Weights of a small GPT-style language model, trained from scratch on English Wikipedia.
Size: width 128, MLP 512 tanh GELU, vocabulary 8192.
Architecture: learned positions, no biases in attention or MLP.
Training: a variant of SOAP for these matrices, 192M tokens, 5860 steps.
Each number is 200 + 30 x the weight over the matrix's rms, rounded and kept within 0 to 999. Layers, rows and columns count from 0.

# up: layer 9 MLP up, 512x128, rms 0.0768, rows 205-231, columns 0-127
# down: layer 9 MLP down (transposed), 512x128, rms 0.0764, rows 205-231, columns 0-127
up205,206,205,175,218,181,198,239,184,173,209,174,197,178,153,167,177,204,168,157,211,186,225,228,186,186,203,197,194,164,261,164,208,175,215,183,225,155,215,254,196,188,205,143,208,221,163,174,235,217,207,210,175,187,231,251,169,206,209,175,197,273,230,238,203,253,265,189,241,212,252,192,172,178,253,209,191,242,182,226,215,220,189,229,168,193,193,198,241,256,151,172,183,192,143,198,180,166,276,223,224,196,225,176,203,207,235,184,177,189,178,176,174,217,211,157,175,159,198,203,213,190,144,206,195,165,223,247,201
down205,175,238,146,169,208,176,207,211,181,164,232,199,156,231,247,226,215,170,228,202,218,194,211,225,170,222,240,249,232,187,138,199,230,173,234,221,194,179,214,169,200,202,194,180,230,222,169,231,232,202,208,183,195,256,125,178,160,227,195,216,246,188,208,190,163,246,283,188,162,203,237,174,239,188,181,248,194,165,183,213,206,187,192,131,200,208,252,224,228,173,224,155,195,191,208,129,222,186,192,200,148,252,229,176,209,181,187,204,212,194,197,217,183,162,237,201,191,159,220,211,255,152,137,231,173,184,281,126
up206,207,200,231,256,162,204,204,146,241,191,207,212,218,202,191,170,218,227,161,226,190,233,233,216,228,188,256,202,201,224,231,149,210,223,200,191,242,209,234,192,220,238,206,194,193,173,180,189,232,144,129,240,156,185,194,214,178,140,183,187,198,146,180,182,205,158,204,206,193,177,208,215,186,159,187,192,200,172,184,200,227,204,187,161,182,228,193,200,196,198,167,224,210,226,241,218,223,219,214,251,182,229,170,199,229,179,214,228,172,201,202,179,234,173,181,198,230,225,155,162,255,113,148,169,223,234,246,237
down206,220,235,246,204,166,193,149,271,210,174,147,196,269,205,198,230,202,189,195,225,225,205,247,215,183,209,200,193,207,194,194,243,148,182,195,200,185,231,183,218,200,180,211,186,182,148,196,203,208,219,250,179,204,193,199,180,232,202,184,190,171,213,215,233,201,203,217,226,232,165,215,145,221,196,227,252,253,242,192,263,222,209,227,250,197,167,235,177,230,185,219,133,193,183,226,205,198,242,254,212,195,185,181,208,224,198,197,167,174,160,171,220,179,180,183,204,216,210,176,222,137,245,217,210,207,160,234,218
up207,229,210,219,220,187,176,216,149,213,212,161,166,196,180,174,224,152,222,163,258,226,179,178,192,216,234,202,260,186,222,188,208,160,166,172,176,216,203,164,183,202,215,209,134,182,198,163,193,202,223,163,200,220,265,188,184,199,216,193,154,139,210,208,192,195,235,253,168,206,167,224,236,233,196,220,221,262,176,217,203,254,215,210,211,116,212,191,216,204,210,187,252,176,227,196,193,130,199,241,215,239,174,213,182,191,152,200,167,220,258,205,186,221,243,178,216,218,179,194,203,149,205,223,193,217,221,212,154
down207,160,239,137,197,178,227,246,157,236,242,165,150,155,228,200,201,199,207,214,222,201,191,222,209,100,182,199,226,220,189,197,151,169,207,195,231,175,134,209,230,205,239,228,192,183,202,188,228,210,172,148,197,209,160,211,203,218,226,207,267,208,167,186,178,194,179,215,217,229,232,176,210,198,207,185,187,204,154,244,240,172,206,183,221,228,192,217,192,209,171,253,185,210,220,185,230,266,205,174,214,186,182,113,203,176,226,225,172,179,188,176,255,212,253,185,215,193,229,228,180,263,190,158,184,198,193,202,197
up208,198,190,202,214,173,182,224,128,241,235,179,218,183,191,202,168,210,198,163,182,183,225,228,132,215,238,216,194,177,189,229,191,239,173,207,247,253,219,174,189,194,193,188,238,163,213,174,218,184,184,213,165,207,185,214,182,163,170,226,223,182,100,188,149,230,212,216,188,169,242,242,204,267,177,231,171,206,227,208,197,176,163,177,192,215,200,174,257,216,202,185,169,253,204,181,163,277,157,229,163,221,233,165,242,234,206,195,210,185,244,211,196,244,221,224,173,140,173,187,170,176,197,235,194,201,217,240,195
down208,208,169,193,198,195,170,224,188,215,200,238,211,213,233,258,209,182,166,184,252,217,174,188,188,222,221,187,229,159,213,200,190,177,207,207,178,212,237,201,257,162,191,233,193,214,187,231,208,182,199,216,201,157,196,204,203,146,186,184,226,195,252,196,146,179,155,196,207,181,114,202,208,176,191,216,157,200,218,249,189,208,151,208,229,179,220,237,169,189,206,203,224,149,196,199,216,221,208,224,205,179,228,132,217,228,185,224,209,243,188,238,212,233,212,167,237,151,147,235,177,180,232,188,207,217,219,201,208
up209,233,242,168,160,159,152,178,223,145,160,224,185,206,181,188,187,178,207,228,222,191,229,147,231,177,169,222,223,209,229,155,215,189,197,260,177,264,228,146,187,214,217,232,190,176,232,249,192,226,202,209,218,190,252,211,215,199,190,167,243,221,108,162,234,195,200,181,203,203,202,169,151,188,181,190,223,141,236,214,172,241,183,200,226,179,177,201,189,138,144,169,198,239,209,189,251,234,207,260,201,203,204,258,203,178,167,223,167,184,212,157,196,255,161,221,191,195,176,185,141,201,200,193,179,188,183,278,228
down209,143,204,255,168,180,254,223,209,260,231,113,177,210,192,219,211,215,177,219,201,237,144,233,220,216,175,173,234,187,225,124,232,230,220,184,203,254,158,150,150,158,205,238,202,184,253,185,177,148,218,150,166,165,212,178,183,227,218,172,182,206,195,147,188,207,203,198,200,199,225,173,217,137,292,234,196,176,132,150,165,230,241,180,201,213,243,167,243,255,148,141,164,205,216,214,180,231,128,167,190,179,164,199,217,248,190,196,210,205,245,243,163,211,178,207,213,213,246,211,230,198,205,145,203,217,208,174,145
up210,217,226,239,176,182,178,218,190,199,228,229,111,204,203,171,220,234,180,140,215,155,196,193,239,235,238,217,166,144,199,207,134,198,195,161,224,164,181,218,200,194,198,246,209,207,221,195,195,253,209,180,169,168,190,190,186,202,197,208,209,167,157,197,275,179,202,183,162,193,229,204,208,255,248,203,190,172,176,204,163,160,191,206,185,162,237,177,228,222,256,146,194,181,222,203,182,216,211,210,167,150,239,192,179,246,225,150,203,206,224,202,204,212,184,148,213,164,179,157,182,199,165,237,204,216,198,137,199
down210,163,206,235,220,232,168,188,239,183,185,195,203,213,240,190,209,205,205,204,218,155,231,154,205,231,193,196,202,228,172,180,185,221,211,214,184,205,189,230,124,203,218,229,176,219,181,184,225,212,143,198,156,138,205,245,229,264,184,178,235,217,242,193,190,196,193,239,203,195,149,217,212,227,245,176,242,195,163,164,199,183,190,175,186,253,213,234,219,183,206,225,211,214,150,231,197,183,159,236,192,180,196,216,166,179,189,198,224,195,171,158,253,222,160,189,209,162,215,211,167,169,218,226,209,175,174,126,175
up211,225,232,189,210,206,228,217,197,153,194,145,192,116,229,195,203,176,258,228,205,190,184,186,168,161,222,225,185,173,202,176,148,146,166,179,222,199,206,172,245,214,209,239,231,192,186,227,216,153,195,245,218,186,203,179,201,156,176,181,204,189,225,138,201,266,190,207,143,195,202,151,215,222,209,226,191,191,226,149,207,219,172,202,203,170,163,175,239,192,236,184,155,207,220,169,205,184,216,204,127,219,210,162,238,251,154,228,210,250,236,216,213,257,159,188,221,255,149,191,204,184,229,204,197,229,189,172,163
down211,201,226,226,203,219,204,160,236,224,171,193,157,157,179,185,188,218,201,228,211,145,146,204,179,226,177,246,167,196,217,202,209,235,213,196,195,209,207,189,184,180,228,188,154,125,221,138,188,230,169,200,168,181,178,202,190,163,231,183,142,248,184,217,170,207,220,199,194,215,189,251,210,189,211,209,178,163,209,164,213,213,157,185,257,185,218,134,227,223,212,199,236,165,199,228,213,223,209,222,214,180,205,184,206,223,208,211,226,221,200,221,199,158,175,235,223,269,280,218,211,175,200,174,205,210,189,257,130
up212,256,193,161,195,181,232,201,173,183,203,176,219,266,170,211,219,225,192,186,222,267,155,214,157,181,228,192,266,214,232,212,235,148,218,187,280,177,208,169,188,217,188,230,193,179,219,226,162,228,137,190,180,158,218,198,215,213,211,206,152,200,179,225,131,246,191,191,162,182,184,198,254,191,151,284,224,226,231,141,203,191,180,213,230,200,204,170,188,171,259,178,164,170,193,209,189,170,211,176,196,166,210,227,225,161,124,167,207,182,185,233,209,189,185,244,253,171,220,186,220,209,186,184,183,189,203,233,195
down212,158,198,166,229,153,181,210,213,222,223,245,185,221,202,215,223,214,254,211,196,131,214,260,148,145,158,203,221,231,241,184,171,189,197,178,195,210,221,219,168,239,177,212,280,163,244,193,202,229,156,238,206,231,180,200,236,199,157,168,142,179,208,200,198,193,222,237,240,199,187,162,167,199,198,246,217,184,259,164,203,230,228,183,225,229,177,201,232,198,175,225,194,217,229,178,173,232,204,179,205,228,183,199,230,168,199,226,155,156,145,185,292,225,198,207,151,195,225,225,203,242,215,227,181,207,215,179,236
up213,202,195,172,235,181,191,193,201,210,218,220,223,187,205,229,165,194,177,197,238,229,182,187,180,224,210,200,204,212,218,183,204,211,161,219,208,243,214,233,240,208,188,197,202,227,203,134,223,238,253,198,175,205,180,211,184,218,213,230,181,260,185,194,271,152,199,181,200,192,209,232,207,216,162,246,217,185,240,230,145,192,186,212,158,206,131,199,199,240,162,215,190,189,204,218,192,229,199,264,226,212,140,187,223,138,181,167,201,224,198,171,192,202,233,184,200,237,153,195,191,195,169,182,184,209,187,226,209
down213,169,215,187,176,187,217,182,187,199,234,183,201,217,183,154,200,196,236,178,189,177,169,163,198,201,208,173,201,182,176,224,209,185,194,199,178,158,173,162,192,207,227,170,213,165,211,198,166,192,193,166,219,205,259,176,175,164,211,181,199,182,168,206,137,221,189,212,228,195,213,205,189,180,158,192,202,163,206,191,229,223,210,223,212,129,245,197,162,142,172,153,223,208,179,167,206,182,172,147,186,154,249,143,202,200,171,201,219,200,201,198,179,211,180,177,213,215,173,193,188,175,178,203,221,185,166,195,186
up214,230,138,224,176,284,204,182,222,204,195,229,240,249,229,195,95,161,165,222,177,180,169,218,171,193,184,247,215,182,183,182,185,203,216,206,186,194,149,173,195,199,220,226,195,201,186,128,200,216,202,238,140,172,156,282,194,178,200,230,231,196,206,156,184,208,223,227,123,207,182,204,236,228,205,220,178,180,176,124,199,195,194,215,199,150,201,193,204,187,172,237,194,165,187,214,192,218,183,239,215,188,190,244,217,131,200,152,182,231,233,219,204,241,175,171,216,200,154,221,214,187,182,173,141,201,162,194,221
down214,212,240,198,176,189,151,177,219,191,197,180,189,234,211,193,181,179,226,207,250,238,263,182,196,188,210,202,221,243,249,189,216,216,237,250,213,178,208,210,201,158,175,177,179,197,179,232,178,203,230,177,223,204,207,202,226,179,212,159,175,205,198,201,189,211,206,196,194,227,189,195,153,169,194,215,214,229,205,198,185,181,168,163,166,169,230,212,222,224,217,166,216,213,193,184,260,187,247,192,158,230,227,246,186,213,187,237,202,243,174,233,171,257,188,168,186,223,231,212,211,246,181,212,226,207,206,147,209
up215,163,233,165,233,214,207,180,206,195,231,204,162,226,154,211,236,223,212,185,210,223,198,257,216,182,198,173,171,206,231,142,228,234,211,172,210,149,282,175,226,207,182,206,164,212,168,191,176,174,230,189,153,209,225,229,238,219,203,187,181,195,183,168,221,249,190,240,196,160,186,139,152,155,175,245,242,149,247,162,236,174,191,197,171,222,196,190,255,221,164,195,166,224,203,227,263,228,195,246,179,177,230,190,212,175,196,215,213,186,205,164,243,207,183,181,151,194,178,151,182,205,166,206,166,179,150,225,193
down215,253,239,208,218,208,215,210,188,235,194,159,170,173,164,197,204,171,197,245,193,236,197,161,197,184,207,189,200,161,175,184,195,211,198,205,222,208,176,232,187,191,131,193,227,191,190,175,209,188,224,170,225,160,202,256,159,173,144,187,241,184,198,220,160,170,201,183,236,219,184,209,185,189,204,198,200,276,166,204,141,224,201,193,189,240,203,231,216,210,163,174,177,166,178,144,204,224,204,157,211,177,217,181,241,219,170,191,182,224,229,204,170,197,211,172,214,231,156,193,158,205,194,233,181,216,219,192,205
up216,228,196,120,228,176,172,201,195,234,201,191,241,195,194,209,157,220,160,230,150,152,220,262,214,168,225,213,185,234,173,231,154,227,195,170,197,177,165,182,192,267,175,176,237,234,189,213,207,169,193,188,176,223,231,174,177,150,191,206,226,259,161,144,208,217,173,235,235,231,191,174,196,206,203,239,205,188,227,248,167,198,199,182,196,193,228,187,176,244,230,224,230,213,156,243,212,223,215,154,162,164,221,220,123,230,190,226,193,248,175,156,236,195,172,195,220,232,206,163,153,221,191,209,200,195,212,178,198
down216,209,174,201,219,84,186,201,192,178,229,218,178,134,193,260,234,138,135,218,193,134,185,162,213,178,172,217,191,211,207,227,176,193,185,157,261,235,219,161,242,249,219,147,191,157,174,225,221,254,184,241,190,179,162,242,196,176,201,166,213,203,247,248,235,210,187,213,211,195,171,158,156,182,231,173,247,244,142,188,195,217,206,141,198,229,224,183,199,176,194,196,225,183,202,201,196,207,181,203,186,164,164,212,220,200,228,193,207,183,210,176,229,182,254,222,186,210,160,207,208,151,257,239,286,192,168,181,200
up217,215,235,220,192,195,242,231,167,247,201,153,219,201,189,215,205,216,202,231,194,186,151,190,161,205,176,187,224,129,181,177,264,176,179,179,205,243,215,222,226,186,183,193,188,196,170,166,280,179,217,221,226,248,221,198,197,172,181,231,189,192,205,178,184,232,264,228,216,211,227,178,135,224,186,232,193,208,238,223,231,155,181,171,224,178,184,231,225,152,198,202,189,99,186,179,199,221,189,194,219,188,206,209,238,201,169,173,204,198,173,161,157,241,165,195,232,204,173,138,144,165,187,224,162,239,186,205,204
down217,257,197,223,200,190,225,188,211,136,152,253,239,167,239,195,129,255,163,158,226,192,248,190,177,200,220,203,179,204,250,210,193,197,211,260,145,174,162,211,186,194,204,225,218,190,221,226,201,194,220,186,177,176,199,186,182,237,170,231,171,231,187,169,197,188,129,196,222,212,173,247,197,160,182,218,183,215,170,170,174,218,170,174,192,189,209,170,226,233,262,222,226,213,215,167,209,220,217,200,227,177,213,189,207,255,216,211,204,276,181,221,205,233,195,193,169,164,150,196,147,230,203,196,173,198,232,185,267
up218,157,274,234,218,186,224,236,211,206,212,217,177,207,224,207,219,182,160,189,216,198,264,215,155,219,221,222,114,197,196,252,180,203,196,184,179,202,214,169,213,168,210,185,206,171,222,222,203,205,211,193,226,212,192,184,226,177,179,156,240,204,216,224,163,241,221,268,239,204,187,199,222,187,141,193,246,201,222,200,217,211,196,200,186,200,232,195,165,204,184,223,202,220,175,171,194,177,205,193,205,143,187,202,178,186,177,211,236,172,197,184,209,168,186,178,182,222,246,219,207,215,225,219,147,250,183,171,185
down218,198,218,161,213,226,220,172,214,220,259,193,251,219,193,186,240,231,211,192,183,182,197,197,168,178,206,197,189,210,235,203,204,180,224,187,168,228,181,211,138,248,216,248,168,197,160,217,238,193,214,209,183,211,196,182,182,197,171,226,222,181,195,177,186,161,180,199,175,219,200,225,191,192,204,186,223,212,206,196,150,233,207,194,179,204,187,170,234,189,188,176,195,186,201,211,215,190,177,265,198,210,220,207,190,251,244,192,225,220,204,194,196,203,202,215,254,251,180,204,216,234,197,260,196,250,206,185,156
up219,155,172,214,229,146,224,188,205,217,196,208,171,158,191,198,230,147,179,264,252,187,223,254,187,182,195,221,224,181,178,185,194,163,171,231,198,175,249,129,172,231,203,191,187,161,178,179,202,194,244,135,218,223,199,178,200,226,219,221,176,201,142,190,239,183,201,199,180,228,227,147,175,179,243,267,216,210,141,193,95,155,176,202,201,205,161,179,215,201,206,252,223,163,205,218,145,221,160,213,223,242,182,235,174,215,168,178,229,213,204,197,187,253,157,159,161,221,218,213,180,244,207,189,159,230,177,183,245
down219,158,218,170,227,201,180,219,257,264,241,199,166,216,188,231,228,226,200,170,212,227,169,124,232,175,192,152,141,212,218,169,185,196,188,166,284,117,218,172,189,197,156,233,200,211,282,143,163,252,236,177,235,128,202,184,160,172,258,147,170,225,188,171,164,181,218,222,209,166,227,218,229,149,204,173,196,218,145,191,209,219,206,166,229,229,176,202,183,255,197,247,261,237,195,216,184,227,117,150,215,207,230,268,194,201,245,187,204,206,191,189,177,195,212,260,183,251,219,212,190,230,194,164,203,196,190,159,156
up220,264,214,193,218,190,186,190,206,206,183,215,216,181,227,136,163,177,212,187,202,224,210,149,212,191,212,243,208,210,196,214,225,194,217,192,235,240,147,248,267,169,128,176,212,211,202,189,229,173,215,190,181,204,209,184,227,137,236,203,173,157,164,257,216,226,171,169,169,226,193,201,179,207,153,188,194,281,214,199,141,158,147,232,175,200,213,248,166,258,164,175,205,264,131,192,198,192,206,185,207,237,172,250,183,243,215,134,232,211,191,167,282,155,182,214,201,191,249,166,172,200,197,190,239,179,213,244,167
down220,149,177,244,186,190,167,162,130,169,165,174,178,194,172,220,247,213,233,208,202,244,285,194,247,142,144,214,177,186,183,181,189,182,196,179,180,256,180,136,235,191,184,172,237,169,226,182,166,239,190,196,173,224,263,190,245,174,229,190,191,166,218,188,237,217,238,174,179,164,223,208,244,204,185,187,203,196,229,207,188,213,140,215,223,189,168,182,195,165,255,288,180,237,198,244,251,187,181,245,166,187,220,242,190,201,188,196,217,187,144,185,214,202,201,207,256,250,217,194,202,196,169,213,106,204,183,136,158
up221,214,139,190,238,198,191,249,250,166,213,205,250,168,162,207,167,183,186,183,187,206,164,188,173,183,227,218,203,226,221,215,255,181,192,180,185,185,197,137,236,158,238,215,165,134,165,216,178,212,230,163,201,248,185,209,169,226,207,196,199,190,181,233,222,193,247,206,161,226,242,186,220,140,175,132,263,213,184,217,222,166,200,237,254,205,180,222,182,209,192,117,168,228,190,207,174,184,235,269,146,252,236,250,177,256,218,175,254,172,194,194,191,255,166,217,186,168,225,192,250,169,160,199,229,174,175,241,205
down221,178,175,222,178,190,208,181,227,183,205,140,192,147,178,156,189,226,222,220,213,189,133,212,182,212,248,241,262,186,197,239,198,199,247,172,245,187,202,260,212,221,153,210,189,202,266,208,186,256,202,291,187,185,135,251,247,159,220,231,173,234,250,179,177,184,231,193,147,166,210,160,204,206,199,193,190,151,145,261,206,261,136,213,185,192,191,190,181,185,206,216,231,210,216,208,193,212,212,253,175,174,219,92,162,237,218,188,164,141,207,235,171,172,242,177,202,214,172,250,182,194,210,136,210,203,246,203,184
up222,301,172,260,206,169,157,184,193,194,208,231,165,189,205,182,214,164,202,164,227,173,159,171,200,212,247,156,178,204,184,203,238,183,221,217,187,171,210,215,265,200,184,178,180,262,222,188,206,172,188,146,228,183,145,199,224,112,204,216,178,207,241,266,197,246,198,169,173,230,217,214,218,190,218,216,257,196,187,206,205,261,271,147,231,179,233,186,197,226,223,205,187,197,192,166,215,233,242,204,173,221,242,205,161,237,225,165,198,184,211,184,255,222,169,186,190,170,211,142,220,225,238,224,132,188,187,200,192
down222,189,90,179,181,195,273,220,237,235,203,186,159,165,216,212,224,194,197,199,171,174,185,271,216,233,182,230,194,167,162,186,231,175,194,182,181,205,207,215,222,196,184,227,255,203,212,253,191,206,210,193,215,196,221,180,177,197,193,193,210,219,254,194,237,201,272,173,140,217,242,214,187,215,205,174,188,232,135,213,210,186,166,127,228,190,157,184,165,183,204,261,214,170,174,185,199,188,175,206,163,196,224,161,170,186,211,183,221,178,200,179,204,195,247,146,171,199,205,194,196,225,217,233,165,195,175,172,279
up223,220,223,187,219,163,246,191,176,204,220,231,197,157,166,248,220,188,193,212,201,215,200,226,192,190,187,176,188,169,176,166,220,191,210,192,176,197,245,193,212,240,180,202,214,188,184,187,240,178,240,180,200,210,204,233,144,194,182,265,158,193,204,171,203,197,190,233,184,164,207,224,177,237,127,174,206,153,186,168,153,134,211,191,190,242,194,224,171,189,196,190,176,210,198,242,214,199,202,239,150,212,204,228,208,174,304,216,217,237,196,178,144,217,115,184,187,184,227,161,190,180,229,213,156,198,218,253,155
down223,191,213,222,201,155,187,190,183,191,207,177,239,247,159,139,188,219,230,136,180,201,239,180,206,208,217,172,227,209,233,232,167,217,205,197,211,194,176,190,154,197,179,187,182,215,190,206,210,234,226,193,156,168,209,212,262,146,197,99,191,197,167,242,180,223,272,210,172,246,217,180,237,190,185,214,224,220,231,207,237,234,167,233,180,155,224,151,179,206,220,215,185,189,219,184,200,245,185,168,203,233,225,194,164,236,147,217,216,226,194,203,244,213,169,266,209,224,232,219,154,173,214,206,241,202,213,160,173
up224,205,199,124,221,145,170,241,205,207,246,262,192,235,196,177,198,207,202,174,214,205,141,201,134,186,193,223,233,254,193,193,184,173,202,215,197,224,163,196,182,225,190,232,176,198,109,201,180,218,240,180,216,165,163,221,200,229,176,238,168,181,193,225,199,256,189,208,222,201,262,188,176,181,198,204,215,221,242,93,222,241,227,220,235,181,203,247,263,206,208,195,166,204,123,227,231,110,205,173,216,186,239,204,183,210,210,202,187,227,200,234,254,218,137,187,219,158,155,206,223,163,164,191,206,179,168,144,186
down224,239,205,220,285,144,200,186,225,192,225,160,203,184,194,106,242,259,145,208,172,242,196,244,216,217,206,207,245,217,177,189,165,212,200,194,187,227,252,185,179,158,225,223,209,221,179,183,221,229,216,163,148,224,211,200,206,244,181,209,171,180,219,209,190,155,204,164,208,169,142,177,224,209,199,151,184,188,195,199,186,213,195,222,197,170,209,209,238,182,158,201,263,147,137,165,169,244,260,137,219,219,195,216,158,188,259,224,120,153,194,201,234,174,185,182,187,171,239,192,190,235,154,179,170,189,181,217,208
up225,233,212,200,173,201,256,213,186,220,171,191,260,204,147,134,167,258,162,226,196,134,164,201,201,197,205,233,191,235,235,222,228,165,264,172,210,161,141,193,147,182,213,191,177,175,256,239,141,154,195,215,220,206,149,194,172,199,141,164,222,237,210,210,234,185,205,202,197,210,194,149,192,188,196,201,216,218,190,151,209,223,184,240,234,210,212,199,217,239,194,212,188,180,156,231,236,213,177,242,229,203,183,217,184,174,205,215,151,241,178,157,180,175,213,198,193,150,218,216,246,189,222,208,205,263,247,250,208
down225,241,221,211,166,203,189,212,227,209,266,223,197,175,245,211,208,229,226,206,209,217,186,206,214,159,221,183,187,182,192,141,229,179,141,196,209,245,251,196,234,154,157,235,197,176,177,165,220,218,170,222,213,197,211,202,204,225,235,205,221,225,210,190,249,192,202,241,231,187,171,177,194,248,200,163,177,201,156,192,165,178,261,230,183,127,184,231,211,199,229,152,232,190,230,251,172,201,210,212,202,211,193,168,214,206,226,161,175,212,213,189,165,199,167,172,208,220,193,176,227,218,157,228,196,211,242,232,165
up226,184,182,192,190,219,230,218,202,191,232,157,251,137,212,237,192,230,219,240,197,180,216,216,134,226,212,238,275,175,192,217,182,215,190,186,197,184,213,159,248,210,181,181,200,211,214,187,200,216,183,178,196,219,192,169,130,218,221,190,185,227,207,194,191,214,191,217,166,216,157,162,214,191,152,181,269,244,176,178,211,217,256,216,217,157,228,180,210,198,194,172,191,161,176,235,188,244,224,225,231,209,184,196,154,189,195,114,145,225,218,213,192,232,188,200,260,194,212,239,248,224,212,195,230,227,248,219,190
down226,236,189,181,157,232,208,242,189,170,151,266,195,198,192,228,166,195,180,152,204,206,229,226,206,178,159,200,101,199,186,249,181,191,180,218,211,231,189,211,223,175,141,223,193,172,155,204,251,204,222,160,206,241,210,182,191,228,142,233,199,192,207,233,233,200,224,217,220,209,234,179,240,218,165,179,151,187,211,184,242,178,210,221,177,250,224,140,212,179,194,183,193,202,236,231,195,163,202,210,221,187,185,205,197,215,211,187,191,219,205,171,229,256,175,187,280,189,201,230,179,219,191,207,221,169,175,218,258
up227,255,195,201,226,183,212,130,199,184,275,125,208,198,191,180,209,215,188,226,237,182,234,244,235,210,212,201,215,155,191,189,204,221,177,181,216,223,198,204,243,148,221,180,232,183,214,214,219,218,217,187,189,215,248,207,199,150,217,222,140,257,207,166,203,235,216,205,196,225,181,221,146,265,183,177,185,158,200,207,225,270,228,252,178,232,240,164,195,223,203,171,210,225,220,194,226,198,169,167,197,174,208,163,186,176,210,213,138,190,199,159,163,229,187,227,118,220,216,182,174,194,149,224,216,213,171,219,202
down227,186,144,181,189,193,177,207,213,254,179,246,233,238,201,220,197,197,224,240,170,217,206,196,176,182,162,269,236,211,184,213,161,185,202,206,193,215,191,177,196,182,210,185,210,244,234,232,196,220,209,181,236,202,199,200,152,177,207,182,204,224,220,271,221,212,193,202,110,173,189,223,259,170,202,214,222,222,194,185,145,154,166,207,150,191,208,196,179,161,231,245,170,241,180,237,200,247,175,158,251,237,206,148,219,203,171,216,196,230,189,191,240,200,210,168,203,182,250,177,236,217,211,216,190,200,224,184,199
up228,238,230,219,215,172,203,199,221,202,220,216,179,191,252,189,225,206,195,244,214,149,215,245,178,158,171,176,156,207,205,212,247,182,213,207,220,217,192,221,207,177,196,215,204,155,242,208,213,262,168,154,199,177,191,202,223,162,222,199,200,145,190,167,146,218,205,194,255,227,217,268,181,140,130,190,218,194,147,242,215,185,184,238,228,171,209,200,163,206,192,176,246,188,226,207,157,214,221,254,226,226,205,204,218,211,188,219,157,201,212,187,236,180,194,174,185,220,185,161,172,204,189,208,120,174,213,155,216
down228,246,243,192,218,207,148,179,191,190,190,232,223,198,239,168,221,218,254,188,169,206,218,184,146,145,181,185,166,184,132,168,191,218,136,226,202,187,155,182,215,191,230,253,262,170,184,204,151,213,242,193,173,149,195,149,211,112,261,146,172,227,242,190,181,160,202,242,174,233,181,219,183,152,257,208,186,212,211,159,228,173,229,218,153,217,173,187,201,162,236,197,212,179,170,243,186,207,184,225,145,254,190,210,173,194,231,213,150,232,164,177,207,226,235,197,229,235,179,193,187,194,179,189,208,176,199,186,232
up229,193,254,200,212,169,172,205,204,255,198,209,250,260,203,186,215,216,169,146,223,169,207,181,214,186,179,187,154,209,188,186,235,170,219,187,179,173,192,161,173,263,209,134,196,191,218,262,257,234,175,247,191,193,190,184,201,205,201,176,164,276,223,153,212,218,145,312,204,228,201,203,215,224,204,182,195,215,262,220,190,199,180,164,209,212,201,236,192,205,153,171,198,213,168,159,213,223,242,199,134,180,206,225,175,168,167,177,187,223,234,199,239,230,276,180,251,230,194,221,153,176,175,234,212,187,193,177,214
down229,238,224,194,185,191,140,175,215,150,214,171,237,212,216,182,215,251,193,231,154,162,199,209,210,181,229,173,236,203,173,223,226,177,214,274,187,227,262,170,164,189,159,183,244,197,123,211,159,208,187,158,189,204,205,193,232,192,214,201,280,202,250,240,198,233,179,192,139,151,255,203,183,221,200,215,197,223,248,211,238,195,200,180,196,250,199,215,189,152,168,262,195,195,177,178,205,197,189,208,184,158,200,289,216,150,242,273,195,220,244,195,205,253,238,216,212,220,174,207,188,203,259,199,194,221,131,215,225
up230,203,201,216,232,206,173,227,231,160,211,193,212,200,225,191,188,182,178,157,240,266,203,213,197,179,203,146,214,218,214,179,237,215,204,201,232,194,203,199,217,223,211,195,186,140,181,222,173,236,209,215,201,213,251,204,196,199,182,253,209,219,244,149,207,212,204,134,208,195,186,181,210,201,216,196,199,189,209,207,201,167,190,150,197,216,240,163,166,180,194,217,155,144,263,211,182,201,176,215,177,202,162,192,231,232,179,216,233,141,205,235,182,215,192,184,181,198,154,223,211,202,225,241,184,237,218,194,165
down230,177,211,191,209,202,181,209,168,217,239,197,204,180,216,202,185,229,166,219,186,186,215,176,239,128,146,189,222,186,144,219,211,159,215,213,202,215,217,179,197,192,249,171,145,248,171,170,208,159,151,211,189,198,203,232,207,162,232,172,221,207,210,197,242,171,204,220,178,191,189,174,170,179,167,177,204,208,151,179,205,243,174,242,172,198,174,149,199,171,197,194,140,190,179,183,204,157,180,191,197,181,191,179,141,249,251,157,218,204,169,199,216,194,198,221,200,189,171,194,227,206,230,179,220,201,238,217,186
up231,238,196,161,248,185,221,223,174,223,201,211,193,220,214,178,207,197,268,176,231,184,173,225,184,149,240,228,160,161,154,193,291,202,164,224,213,271,219,192,224,219,186,188,225,167,177,220,174,175,174,198,250,201,209,180,217,245,192,199,178,163,163,201,207,208,204,224,213,181,209,172,154,162,179,241,167,193,223,193,224,207,205,190,196,192,227,209,192,210,166,207,205,202,257,240,196,220,174,228,152,256,267,241,218,220,193,179,196,180,182,188,173,167,259,213,174,234,208,211,171,196,203,230,185,151,216,211,182
down231,160,242,192,207,176,179,163,197,145,205,264,219,188,261,221,181,190,150,210,199,204,215,233,205,209,176,177,210,224,198,211,180,184,228,239,206,141,227,207,254,188,163,170,211,158,193,251,219,193,161,218,222,184,174,203,178,211,176,186,262,234,200,193,214,185,193,200,165,210,147,209,233,160,210,173,212,158,203,231,193,284,222,174,209,183,177,230,170,223,198,214,192,202,204,195,212,239,181,195,223,172,223,244,185,121,255,167,187,246,191,228,263,193,209,183,245,167,201,226,199,171,247,180,254,187,209,194,228